Each number is 50 + 15 x the weight over the matrix's rms, rounded and kept within 0 to 99. Layers, rows and columns count from 0.

# k: layer 12 attention key, 256x224, rms 0.145, rows 200-255, columns 160-191
# q: layer 12 attention query, 256x224, rms 0.142, rows 201-255, columns 160-191
# v: layer 12 attention value, 256x224, rms 0.16, rows 192-236, columns 160-191
# o: layer 12 attention output (transposed), 256x224, rms 0.144, rows 192-235, columns 160-191
k200:44 32 63 36 65 52 80 35 68 25 52 59 66 47 53 47 24 66 68 47 42 54 54 53 49 64 30 64 47 41 25 47
q201:44 41 16 64 52 17 65 40 64 57 63 54 66 39 27 61 45 47 26 45 19 27 44 98 22 52 39 52 80 25 58 47
k201:53 53 26 49 42 57 41 53 54 64 57 55 54 54 36 48 35 51 56 41 30 71 55 36 50 49 49 66 46 45 33 42
q202:39 37 50 34 27 37 40 56 66 61 36 32 26 41 48 45 62 47 53 50 51 77 51 62 98 55 46 55 62 55 35 58
k202:45 50 59 38 58 59 73 70 25 42 56 54 68 72 35 42 41 80 61 42 39 18 52 43 77 47 50 68 45 69 57 43
q203:53 44 38 48 75 26 49 52 38 24 55 57 62 38 23 44 72 61 37 42 45 36 58 71 22 60 56 42 78 36 40 48
k203:36 48 44 47 43 57 51 32 69 36 55 43 65 76 41 38 08 55 57 42 60 56 56 54 59 37 47 59 40 47 11 47
q204:55 46 18 53 36 47 60 68 41 62 49 40 55 44 48 50 65 69 44 44 26 33 48 57 34 62 33 23 70 36 69 64
k204:37 59 29 61 39 52 29 40 55 50 57 55 51 55 65 35 44 56 47 50 77 57 60 41 41 25 62 52 38 54 51 62
q205:55 48 98 72 65 69 41 50 61 38 49 27 52 25 70 54 47 25 23 48 99 27 48 50 76 52 50 50 53 54 72 06
k205:52 62 67 62 32 67 17 28 44 54 53 52 52 71 49 40 56 33 51 64 72 61 37 54 48 52 43 39 45 60 75 42
q206:51 48 78 37 63 48 72 51 65 47 55 51 47 40 66 39 36 46 29 26 40 53 54 54 74 72 59 26 57 31 95 59
k206:62 57 50 68 42 45 44 42 60 79 45 61 46 50 54 30 79 45 50 47 52 46 49 58 43 60 81 31 82 48 77 56
q207:43 40 91 54 62 64 49 48 48 36 47 46 45 49 76 55 31 24 34 59 70 37 50 29 59 48 60 37 40 80 46 26
k207:44 62 77 59 58 64 59 58 55 39 30 39 53 63 47 41 53 54 62 67 64 53 41 41 45 35 46 49 61 57 56 56
q208:41 27 52 45 53 32 31 55 69 51 47 48 53 85 52 67 23 77 63 26 56 55 48 51 49 68 50 68 13 70 34 31
k208:36 73 44 28 54 40 48 43 63 54 46 53 56 44 57 39 36 56 53 69 38 41 51 47 49 38 71 52 63 35 20 53
q209:40 47 16 52 75 41 44 41 40 43 42 55 42 57 56 58 68 11 62 53 35 69 55 48 56 38 33 64 30 56 17 74
k209:54 56 55 29 48 44 65 35 50 25 41 50 53 75 43 23 32 78 49 68 62 57 62 29 68 33 46 64 48 53 00 57
q210:80 49 17 36 76 46 47 47 70 47 32 71 46 67 58 60 31 37 37 26 67 63 37 51 33 68 44 36 84 49 63 57
k210:24 70 39 57 45 34 37 23 34 55 56 59 29 34 58 59 90 38 14 68 48 29 09 63 61 49 37 68 49 56 56 12
q211:54 55 20 37 53 56 57 44 45 83 59 60 52 56 51 69 42 14 53 60 58 60 54 38 48 36 58 32 61 55 49 60
k211:45 88 64 71 32 46 64 65 52 65 33 31 40 57 72 64 66 80 33 34 75 47 54 76 34 36 30 65 36 33 36 45
q212:44 46 32 38 48 55 36 45 50 62 46 41 60 60 45 37 67 52 47 40 76 63 64 66 45 48 70 41 47 57 28 51
k212:66 57 63 62 53 69 63 63 25 75 55 58 36 66 71 70 67 60 47 15 55 63 51 73 40 25 42 50 49 57 23 54
q213:40 89 61 58 38 66 37 56 62 36 70 52 61 07 24 60 63 61 63 42 35 36 57 46 50 34 53 64 43 32 31 76
k213:66 63 65 51 70 49 48 47 71 52 41 67 57 30 72 40 72 87 46 22 37 63 63 47 38 32 62 51 62 48 81 65
q214:44 82 98 60 63 79 48 47 47 71 47 49 41 49 07 64 81 51 59 29 62 81 46 74 97 63 46 55 27 64 29 50
k214:62 55 92 43 58 56 59 52 80 70 34 43 76 47 33 52 36 49 50 42 54 53 48 47 62 47 68 56 57 35 54 37
q215:24 58 32 45 53 68 76 64 53 55 37 62 76 74 37 63 19 60 67 69 87 38 50 17 22 60 52 62 41 52 31 28
k215:63 48 53 82 38 52 74 56 29 55 72 55 32 43 68 70 25 50 26 65 35 60 46 47 42 49 57 54 71 54 61 42
q216:67 48 35 32 41 87 89 61 46 67 67 26 59 78 55 34 14 43 64 61 50 88 40 37 61 29 60 42 82 41 41 52
k216:45 62 13 50 64 74 56 27 45 46 66 58 42 26 61 56 49 59 48 58 52 48 40 64 56 63 48 34 66 32 48 41
q217:55 63 41 72 61 47 33 64 54 46 62 43 79 30 09 52 37 50 59 51 51 41 40 21 13 39 47 77 56 50 42 60
k217:80 45 46 60 34 69 45 40 58 42 30 62 25 52 43 55 26 47 42 49 14 27 44 45 59 45 45 20 62 30 46 51
q218:29 63 48 50 16 62 46 37 38 58 64 40 34 90 82 57 58 41 38 61 49 53 60 27 84 57 51 65 52 49 37 42
k218:47 51 50 25 41 45 82 64 32 41 60 52 55 50 26 66 53 66 18 64 74 46 46 66 50 00 46 74 62 51 47 60
q219:83 55 63 62 48 48 41 36 70 12 44 65 24 28 18 58 63 62 49 52 54 30 67 50 31 68 42 52 55 68 40 71
k219:54 55 58 60 30 60 69 31 55 29 63 66 52 84 93 61 36 43 34 48 57 57 57 88 19 25 45 46 67 56 56 35
q220:59 45 30 11 51 27 45 47 37 53 35 74 42 75 28 27 44 39 54 79 64 42 52 60 51 20 35 45 28 46 52 64
k220:31 35 46 77 72 60 68 43 28 28 68 51 27 35 61 40 65 73 47 57 46 55 47 64 53 52 77 34 52 51 76 50
q221:62 49 63 85 63 59 30 52 54 43 57 48 64 46 57 70 48 59 49 70 34 54 37 84 50 48 48 39 34 39 53 42
k221:59 25 55 25 45 64 28 79 58 54 65 45 47 35 69 63 50 67 56 72 52 59 65 45 59 58 54 48 67 38 43 67
q222:38 43 25 44 61 23 53 65 19 67 33 57 61 65 31 54 24 60 50 55 70 20 64 44 40 33 62 66 62 54 44 39
k222:49 50 24 71 36 53 51 42 41 53 62 00 42 39 65 78 72 35 65 35 69 40 44 51 52 30 75 33 55 41 42 46
q223:56 52 47 55 41 39 46 30 51 46 47 37 39 32 61 36 57 59 46 44 67 19 48 67 41 58 54 56 65 42 26 20
k223:40 34 64 56 25 46 63 70 43 60 40 40 42 60 22 67 38 44 52 33 66 77 51 33 68 70 44 37 81 60 79 34
q224:51 34 34 47 52 72 59 45 45 39 55 47 48 82 52 46 57 32 70 58 34 64 33 57 06 51 49 71 29 23 67 47
k224:41 43 39 59 35 20 18 62 29 57 35 62 47 43 90 44 51 67 55 54 70 44 40 52 40 42 21 44 35 78 45 44
q225:30 42 01 43 78 48 38 64 46 49 54 61 39 45 71 59 90 56 49 47 66 17 79 39 51 38 32 60 13 26 28 29
k225:48 34 30 66 33 57 76 25 50 73 64 54 52 50 71 58 39 46 40 54 51 28 58 49 86 57 35 63 43 35 49 64
q226:44 61 61 43 34 36 52 53 39 55 07 45 50 77 67 52 50 41 70 58 74 57 60 46 61 61 59 32 41 72 49 29
k226:47 52 61 47 39 57 47 50 32 41 58 08 73 52 41 62 35 34 71 43 36 32 57 17 45 44 49 62 70 44 43 67
q227:47 46 35 50 59 48 45 33 60 30 45 58 46 82 57 61 33 34 54 27 69 42 54 68 43 58 29 38 62 55 30 46
k227:49 24 26 62 43 45 22 68 39 67 43 64 50 69 13 46 64 49 33 60 36 66 55 75 54 43 56 42 63 60 30 38
q228:31 65 32 42 71 54 29 57 25 66 70 67 18 44 42 25 58 32 69 29 60 52 42 47 28 59 44 71 38 37 58 73
k228:36 41 38 61 48 52 31 18 34 29 36 69 37 21 49 59 61 54 48 47 68 73 27 47 16 27 46 40 61 42 27 37
q229:61 73 36 52 61 58 46 50 71 51 47 68 45 38 46 68 40 49 56 48 49 74 70 41 66 49 54 51 40 52 73 22
k229:83 44 42 54 38 56 39 38 54 40 29 62 43 63 67 48 72 61 69 74 64 20 63 57 42 58 85 44 29 66 67 53
q230:59 66 43 41 51 65 40 38 54 43 41 54 70 42 57 61 64 43 41 76 85 42 55 70 47 44 40 53 34 57 62 70
k230:65 55 23 39 45 57 79 34 25 43 74 69 63 58 47 25 36 43 37 54 45 64 40 29 29 17 50 52 44 46 60 23
q231:39 44 67 48 41 48 50 53 70 38 31 51 75 71 49 60 47 56 52 52 76 48 74 53 58 48 50 50 36 41 58 36
k231:35 50 73 47 54 57 68 40 62 41 59 52 44 59 45 69 65 52 46 36 52 44 76 59 31 40 54 56 39 37 89 34
q232:54 55 16 54 56 46 47 69 61 90 75 41 60 58 49 28 28 32 72 76 52 41 60 39 67 43 68 42 42 29 38 35
k232:61 66 20 54 32 54 34 71 58 79 51 59 50 45 44 39 75 29 51 71 52 68 62 49 24 34 65 71 53 53 64 59
q233:37 30 59 58 40 65 53 47 64 39 81 39 69 70 44 25 48 56 66 32 44 51 43 65 63 48 52 44 78 42 47 29
k233:60 45 64 46 53 42 46 62 66 55 58 51 21 62 48 76 38 67 38 20 56 46 48 83 74 58 54 47 37 45 30 58
q234:41 56 57 57 46 46 62 52 40 31 51 56 52 27 40 44 51 54 44 71 77 34 52 40 47 42 61 55 35 61 64 38
k234:64 49 41 44 67 54 56 61 64 45 71 61 55 42 51 50 40 72 32 24 34 52 40 48 62 34 63 70 70 46 47 57
q235:42 35 42 34 37 63 41 37 13 60 55 76 45 30 39 38 31 72 47 43 58 63 49 54 04 77 51 56 84 56 56 17
k235:49 52 63 85 60 55 47 32 36 25 37 32 54 38 42 61 43 51 38 60 17 64 49 69 58 38 50 48 40 63 61 65
q236:56 65 37 66 33 51 40 60 42 59 52 55 70 67 59 31 63 57 49 56 59 50 35 59 33 16 52 39 71 82 70 21
k236:48 45 52 51 71 47 42 61 73 21 19 35 43 46 56 67 59 45 64 43 67 32 76 37 42 45 41 44 72 33 50 05
q237:61 38 52 58 65 32 11 39 59 48 49 53 18 36 21 50 46 60 54 39 41 43 33 73 45 43 34 29 46 57 47 54
k237:47 24 37 41 52 56 29 58 47 72 37 42 50 21 57 47 46 49 42 57 35 39 20 44 49 71 39 14 59 60 27 23
q238:47 60 22 60 30 69 53 45 46 48 58 60 28 63 38 58 45 42 52 53 42 45 35 44 26 42 44 69 65 47 57 44
k238:45 18 37 53 23 37 54 53 45 40 42 48 67 41 43 29 45 36 71 49 46 58 41 50 31 56 21 55 71 64 60 49
q239:43 49 47 47 64 52 44 62 47 46 24 30 60 19 77 26 73 61 39 48 58 67 59 44 46 18 43 60 57 53 57 44
k239:25 43 54 69 40 49 25 29 52 50 64 45 65 28 45 78 47 35 70 61 49 69 40 65 34 73 60 60 77 73 65 48
q240:35 39 70 53 75 45 48 51 40 49 74 48 55 68 64 17 22 61 51 47 47 74 61 49 65 63 59 46 47 64 57 64
k240:38 77 71 61 49 70 67 46 63 27 50 69 67 56 48 53 58 30 50 35 38 62 20 56 55 67 37 38 62 38 59 47
q241:62 61 78 59 53 61 68 25 26 23 47 68 32 51 25 36 80 53 53 63 33 31 45 56 20 42 43 32 32 47 36 27
k241:51 39 63 46 51 33 25 36 34 44 50 62 55 30 71 60 40 24 55 70 76 55 48 61 06 77 62 77 69 49 62 51
q242:36 23 42 45 58 15 51 38 63 89 28 86 27 41 78 55 67 52 55 63 54 08 61 55 43 54 48 34 63 12 61 38
k242:61 57 29 60 56 45 46 51 45 78 74 47 33 75 55 59 43 32 34 42 38 52 62 30 49 72 40 45 54 33 60 41
q243:47 47 38 47 61 27 44 59 23 08 29 60 60 47 36 44 39 34 33 78 57 49 27 44 28 49 48 57 48 58 52 63
k243:07 31 67 32 58 44 24 50 40 34 54 21 42 80 44 55 32 47 60 30 49 23 34 47 39 36 50 53 12 67 35 62
q244:17 47 48 43 66 37 64 65 51 68 38 63 55 39 17 38 57 61 71 72 51 72 42 46 29 45 74 80 29 55 78 61
k244:65 60 40 59 52 45 28 64 49 71 46 47 34 76 51 53 57 50 50 58 55 60 46 32 60 69 24 42 51 59 34 58
q245:52 66 66 43 43 35 26 54 30 59 59 53 34 56 51 59 32 52 41 68 61 16 60 29 41 53 44 50 67 35 58 34
k245:47 62 31 63 24 70 74 28 67 74 60 36 44 47 51 61 47 51 40 56 34 39 95 36 53 47 79 48 29 18 53 38
q246:50 44 48 35 69 56 26 51 79 63 58 66 34 67 66 71 54 37 36 27 38 49 59 67 51 63 52 35 52 56 58 38
k246:61 49 57 41 72 47 48 75 58 86 25 52 61 06 50 60 70 37 50 55 47 71 63 26 55 71 56 77 52 51 33 40
q247:43 75 79 68 28 52 62 49 42 34 26 42 48 78 41 54 61 44 61 26 42 39 67 28 57 55 55 44 09 65 41 61
k247:60 60 79 63 67 23 37 50 39 41 59 58 56 42 39 40 54 60 36 33 12 43 80 67 19 47 50 91 67 70 68 62
q248:85 65 40 71 33 44 64 44 74 74 71 43 61 64 17 34 33 81 69 50 39 44 72 65 46 46 43 47 57 56 67 25
k248:49 27 65 24 54 47 59 69 50 62 03 25 47 36 46 46 52 33 49 35 74 70 70 67 52 45 81 50 28 42 40 42
q249:42 58 42 58 45 67 52 60 53 44 35 59 43 32 72 24 53 47 63 55 38 53 59 29 61 53 61 96 31 47 68 35
k249:64 73 51 33 36 63 32 80 10 65 56 36 51 26 77 42 40 40 45 45 38 82 52 42 92 62 69 54 74 37 39 31
q250:78 45 74 60 46 39 44 49 60 54 62 43 15 52 79 61 57 40 82 68 57 40 68 59 70 40 63 31 41 58 42 44
k250:46 60 74 41 58 36 74 43 38 33 59 48 52 79 41 69 27 63 48 61 65 47 66 68 63 63 38 50 29 58 58 44
q251:57 44 77 53 84 38 52 52 42 65 64 38 47 37 61 35 45 61 65 74 52 67 51 36 29 25 68 34 31 50 41 41
k251:76 24 45 61 60 35 72 45 32 62 30 68 42 48 63 59 74 51 42 42 32 11 31 89 40 42 42 41 36 47 37 41
q252:47 48 00 29 51 87 64 49 66 70 75 38 56 66 54 59 23 53 50 61 40 49 60 51 60 51 31 36 38 30 47 76
k252:56 46 39 51 48 73 16 55 73 42 86 77 37 56 45 70 50 48 62 33 30 66 75 62 33 20 59 45 68 59 40 71
q253:55 28 20 31 56 45 30 60 54 37 64 35 69 52 59 35 38 66 50 42 26 71 44 66 40 44 60 74 41 55 55 60
k253:73 47 46 55 42 54 57 63 32 68 48 45 64 47 65 50 53 35 65 42 23 48 67 34 21 69 45 64 79 40 37 32
q254:64 24 68 53 70 41 44 36 61 41 68 46 72 59 52 53 65 30 25 55 24 43 46 42 15 32 57 50 61 53 67 32
k254:93 39 56 39 55 49 46 77 48 49 41 43 84 23 54 41 52 55 86 63 61 39 52 45 66 67 49 42 47 60 51 42
q255:85 62 42 52 38 36 46 48 37 48 55 66 19 40 37 49 57 34 13 42 40 28 17 60 41 50 59 61 84 32 59 43
k255:54 86 43 35 27 41 42 52 48 71 56 55 49 41 48 68 69 41 56 34 62 16 22 37 78 54 41 63 30 60 46 44
v192:47 62 58 22 63 49 59 37 42 31 30 40 30 27 30 53 61 44 10 60 47 74 38 60 75 12 61 55 77 55 43 68
o192:56 42 53 47 52 29 40 37 64 59 53 45 75 10 52 63 71 80 35 69 57 76 28 48 66 42 36 22 70 64 47 63
v193:48 55 32 40 37 70 42 31 40 22 42 45 59 31 33 99 46 66 72 53 46 62 37 72 18 42 67 79 69 57 41 75
o193:73 60 21 65 50 66 56 44 54 43 44 19 42 64 04 51 54 55 61 64 46 78 44 62 47 46 57 64 99 06 54 62
v194:34 55 58 82 69 62 42 49 26 72 73 54 60 46 72 59 75 46 14 87 43 36 42 54 58 44 65 48 60 66 54 57
o194:41 49 66 94 68 63 47 52 36 49 63 41 51 30 75 59 35 51 41 65 37 57 45 25 31 52 75 63 33 61 41 59
v195:61 58 62 68 56 59 21 41 30 57 35 68 47 44 49 26 46 84 67 35 39 55 45 62 39 28 66 35 48 44 45 44
o195:64 56 46 48 50 83 44 51 41 33 33 58 36 31 41 64 35 55 63 48 73 55 30 74 63 51 51 41 21 70 00 34
v196:62 38 57 76 40 42 51 45 73 70 77 51 46 45 42 33 57 42 58 46 33 77 32 60 66 55 49 51 42 59 33 51
o196:50 50 49 56 58 71 47 43 63 46 38 42 56 27 39 51 70 62 58 61 48 66 27 41 60 31 78 74 60 30 61 27
v197:47 53 56 80 79 62 50 64 57 67 31 37 47 37 56 49 51 27 46 38 59 49 45 34 50 38 53 60 43 41 42 65
o197:46 58 47 55 97 71 37 37 38 43 53 35 54 54 56 50 95 00 66 39 70 54 62 57 48 76 52 60 29 47 36 35
v198:54 36 16 47 63 45 52 30 65 54 44 68 55 34 51 33 62 68 48 01 42 37 58 67 42 74 33 62 53 33 56 37
o198:52 49 06 45 69 53 40 49 62 74 37 58 48 49 45 40 59 47 57 55 52 99 69 34 53 55 41 44 31 42 62 31
v199:16 37 35 51 65 59 39 31 45 47 29 41 24 58 41 45 49 54 76 52 42 45 11 67 23 41 77 56 28 48 41 28
o199:41 70 32 47 49 23 51 46 22 39 48 46 38 59 56 53 42 56 58 35 67 42 40 55 13 44 47 74 33 59 66 57
v200:26 72 75 49 72 32 59 71 37 54 64 49 56 30 73 42 55 59 24 72 59 51 33 70 62 48 42 60 66 27 57 33
o200:62 41 64 48 36 77 63 29 32 38 40 78 53 37 82 55 59 42 31 66 51 27 37 16 20 65 45 45 82 74 58 28
v201:58 72 55 63 52 59 77 50 54 36 29 51 38 49 37 39 32 65 69 40 79 77 52 46 36 49 25 71 45 66 27 66
o201:48 58 49 41 62 19 61 47 39 50 15 51 47 44 68 24 37 52 50 60 39 43 56 52 49 30 52 66 33 40 13 57
v202:83 40 38 57 50 44 76 37 48 66 41 20 29 32 34 26 45 17 32 54 49 53 54 62 47 54 55 50 60 52 35 69
o202:77 53 48 46 44 66 48 54 47 76 52 45 23 58 48 13 59 40 39 56 38 59 65 45 66 58 44 31 70 78 51 49
v203:44 66 42 05 37 50 48 64 60 43 44 44 59 41 54 23 44 53 46 41 20 40 28 70 61 17 67 53 45 88 49 54
o203:63 46 51 36 52 73 27 64 76 46 60 43 46 37 65 77 28 44 58 49 30 45 21 44 24 55 37 42 58 66 80 43
v204:53 43 37 46 74 68 21 67 68 59 36 60 46 49 62 32 58 50 34 55 14 53 49 46 68 53 43 48 34 71 37 57
o204:35 71 61 52 94 39 37 58 64 50 51 55 41 64 36 42 62 76 21 46 50 46 41 52 74 71 39 46 49 65 40 55
v205:54 50 52 61 49 64 69 49 40 69 46 17 35 50 36 30 54 64 66 37 57 47 52 06 47 43 41 50 72 42 81 39
o205:35 59 61 52 55 63 73 63 39 72 23 61 54 35 44 34 39 49 71 47 45 57 47 47 40 52 57 45 72 58 98 46
v206:45 70 55 55 63 63 49 61 68 34 30 37 32 28 60 50 54 58 74 56 52 27 79 54 48 54 69 34 63 41 51 43
o206:59 50 60 88 53 72 45 39 55 17 18 63 26 44 56 44 41 50 52 64 72 39 89 34 52 70 40 56 53 54 45 39
v207:45 64 60 58 43 60 52 50 76 61 19 48 33 50 67 24 41 42 73 60 63 45 31 33 52 88 39 62 68 40 46 45
o207:37 59 28 44 87 74 48 53 55 47 54 35 37 50 72 38 29 75 57 44 30 40 72 34 50 99 45 93 80 24 58 44
v208:46 71 59 55 24 51 55 64 54 53 33 55 41 47 51 74 44 52 45 61 54 28 43 46 41 31 48 78 51 44 42 24
o208:55 68 66 69 88 54 58 62 42 61 62 53 73 53 86 74 38 58 34 25 42 49 47 33 38 53 48 48 21 47 34 31
v209:61 54 70 55 65 53 47 26 59 57 45 71 45 49 34 60 44 49 50 42 47 54 49 64 49 61 33 10 72 39 41 34
o209:54 53 82 22 34 44 40 49 53 69 46 61 63 45 50 58 42 56 48 64 33 66 49 73 37 54 53 33 80 33 30 41
v210:48 60 52 50 57 44 54 36 40 64 54 61 46 50 41 75 40 71 50 71 50 59 22 56 40 42 22 41 63 65 60 50
o210:61 43 77 44 38 54 61 28 56 60 33 51 39 43 63 39 57 36 31 54 64 66 71 83 73 63 44 49 68 89 15 35
v211:68 38 53 41 45 24 67 56 45 23 59 51 60 69 72 32 62 60 67 44 27 38 73 33 29 62 16 59 47 48 47 72
o211:62 57 79 34 38 47 75 58 42 43 71 59 64 43 58 38 54 61 56 52 45 40 64 73 53 43 52 65 58 33 00 45
v212:87 44 51 28 38 49 13 59 50 33 25 49 70 45 34 55 54 54 24 65 78 58 55 52 46 77 21 49 25 71 54 54
o212:75 53 52 52 40 35 43 40 28 40 32 34 40 69 33 52 57 44 57 55 82 48 65 76 52 63 68 51 50 58 57 49
v213:34 56 22 28 40 62 40 50 41 54 76 42 67 64 51 58 44 44 37 84 29 70 68 51 47 32 81 49 57 49 67 49
o213:32 70 54 44 25 66 69 58 54 44 41 50 56 43 48 50 54 32 39 47 60 56 56 53 37 36 38 99 47 90 73 64
v214:63 56 75 73 63 79 47 32 73 56 42 46 45 41 30 66 52 61 75 51 36 70 49 67 67 48 59 62 11 66 45 69
o214:69 61 50 76 57 58 53 43 32 46 36 68 47 62 86 51 55 68 51 43 52 52 80 47 80 57 32 45 30 55 67 38
v215:60 64 25 33 41 38 56 57 48 20 51 39 48 46 62 40 45 63 72 70 63 63 35 68 21 61 56 29 60 21 50 45
o215:43 12 44 46 40 58 67 59 35 32 25 37 39 42 64 46 71 53 49 42 44 73 49 71 38 69 53 46 73 38 77 48
v216:25 46 60 52 57 63 60 44 53 34 38 31 27 41 40 37 32 55 56 56 34 41 59 41 55 38 29 56 54 54 38 78
o216:47 62 47 60 72 22 60 51 49 58 51 70 41 36 38 27 70 59 19 38 42 33 55 77 40 39 44 57 49 29 67 39
v217:23 51 57 51 44 35 67 61 22 38 28 45 40 58 15 63 41 59 25 66 27 42 42 66 69 39 47 33 58 30 46 25
o217:45 50 67 69 59 75 48 48 56 60 32 51 42 68 37 32 36 55 74 60 85 23 46 25 82 61 55 48 00 99 12 34
v218:76 70 30 26 63 60 60 68 36 85 66 29 44 68 81 51 36 28 43 44 37 58 44 61 37 41 42 56 63 30 22 33
o218:42 43 55 28 73 67 59 58 55 58 58 49 47 49 59 44 99 35 30 40 46 38 24 76 59 58 52 60 53 30 32 47
v219:19 46 44 29 59 61 23 61 42 56 23 62 45 58 76 48 42 47 59 71 55 53 66 61 68 63 75 67 50 32 48 49
o219:39 46 32 41 55 72 32 46 44 41 49 69 66 53 32 68 35 40 46 46 48 41 66 41 19 45 52 64 45 73 56 53
v220:31 44 53 50 40 42 66 50 14 36 66 57 24 28 58 46 38 59 23 56 54 66 28 42 80 23 38 23 30 58 46 61
o220:14 52 28 53 19 66 38 68 12 51 66 52 56 56 18 73 44 69 45 57 53 56 53 68 48 36 71 27 60 45 71 72
v221:36 50 39 63 60 41 77 58 70 49 51 45 57 42 44 85 28 50 33 56 64 43 53 39 69 50 72 41 40 63 38 42
o221:29 44 37 60 29 16 50 52 58 53 51 34 78 39 62 72 66 56 76 30 54 35 64 35 34 52 85 40 43 42 51 47
v222:26 82 51 43 46 58 41 19 53 37 33 53 62 35 29 68 32 43 58 52 43 56 34 36 63 42 26 32 32 07 75 37
o222:26 53 64 68 39 53 53 54 62 17 30 41 54 36 93 54 38 62 65 23 33 56 60 42 63 54 38 30 49 37 27 31
v223:33 65 45 33 39 55 40 39 52 67 46 21 63 67 57 31 35 71 94 50 70 26 35 64 59 56 75 12 64 39 28 73
o223:43 62 71 83 43 17 66 64 28 41 37 24 54 34 26 23 49 60 57 57 63 27 45 72 42 42 55 33 49 19 39 47
v224:72 12 64 58 47 60 49 51 18 33 32 37 76 50 48 62 41 50 56 47 67 07 21 62 41 41 41 42 34 44 53 34
o224:47 53 57 36 56 48 23 68 25 00 44 53 39 77 46 60 36 43 44 46 55 72 25 49 29 36 49 69 38 76 95 61
v225:59 28 49 48 61 81 36 47 57 30 39 48 51 37 48 34 49 42 43 60 79 28 20 63 43 74 43 92 53 69 63 59
o225:59 44 39 78 61 38 27 50 30 29 67 39 17 18 54 36 37 30 34 64 10 64 40 41 34 57 29 55 17 41 65 57
v226:84 42 60 69 82 60 46 38 53 46 08 50 27 99 44 63 50 57 43 43 54 39 63 24 41 26 33 52 36 38 38 76
o226:48 17 60 40 73 33 69 69 36 80 55 54 26 36 64 62 53 45 68 49 63 32 55 55 40 47 48 25 43 23 56 67
v227:73 48 59 47 51 78 91 24 33 63 56 57 54 40 53 52 39 25 52 55 64 35 63 57 32 85 58 74 48 47 41 53
o227:74 29 62 40 57 66 61 35 41 52 57 54 41 46 62 55 38 26 59 38 54 33 25 85 46 43 61 78 33 29 87 61
v228:46 38 48 44 39 43 23 39 62 54 50 45 51 52 42 63 64 58 23 64 31 66 47 41 36 42 41 41 67 52 28 36
o228:35 53 45 83 67 19 22 31 61 31 66 28 37 38 60 27 43 42 35 48 46 55 46 43 38 45 49 27 55 44 10 18
v229:28 41 42 72 35 45 45 39 54 61 74 52 37 51 87 50 55 52 58 47 39 31 59 83 78 45 28 70 32 41 48 56
o229:54 55 41 48 78 57 38 53 53 46 67 76 32 42 27 31 66 34 38 41 35 56 40 46 35 47 54 75 40 45 15 68
v230:52 62 63 65 50 35 49 37 63 57 41 66 64 55 57 40 55 56 63 37 34 02 75 66 62 77 41 62 68 61 57 51
o230:55 45 50 41 69 61 49 55 61 45 56 43 55 54 60 55 52 47 46 63 18 67 51 55 52 35 48 58 48 48 49 61
v231:46 17 51 46 49 46 52 34 35 44 14 51 45 51 60 61 53 29 58 42 35 52 48 24 56 20 50 59 48 66 47 40
o231:45 36 56 25 52 43 34 42 38 64 34 27 41 45 65 17 23 25 61 58 45 55 55 17 46 45 26 37 49 81 48 74
v232:50 49 63 27 64 47 46 59 37 61 35 59 29 56 24 63 45 58 29 41 17 37 34 68 50 52 55 28 39 39 48 19
o232:42 60 63 48 12 59 48 44 40 72 51 33 44 74 62 41 49 61 46 55 25 13 49 43 41 73 73 64 54 46 37 15
v233:38 67 38 61 43 06 75 17 40 49 19 52 63 00 64 55 54 40 74 41 47 60 79 26 48 51 43 73 57 59 32 51
o233:42 58 63 45 59 60 64 49 19 45 73 40 54 35 35 33 29 45 49 41 16 74 38 40 57 14 42 66 57 46 18 64
v234:32 37 44 43 34 73 27 32 49 67 54 76 83 47 71 48 72 29 51 62 38 32 69 60 51 55 57 55 59 27 39 37
o234:59 42 48 49 47 51 42 27 64 26 42 67 66 63 56 38 73 49 36 51 84 70 37 55 02 36 18 41 45 78 25 43
v235:53 65 60 52 45 63 37 60 69 71 44 58 80 39 64 78 39 54 46 85 15 49 58 18 46 52 21 55 86 53 49 51
o235:57 39 55 41 39 46 30 41 72 68 50 45 75 43 40 69 49 38 46 57 15 44 54 45 56 49 37 67 83 67 39 23
v236:43 33 55 67 67 45 38 45 46 55 49 47 73 34 37 32 42 76 45 51 28 49 46 64 44 35 40 29 51 61 45 61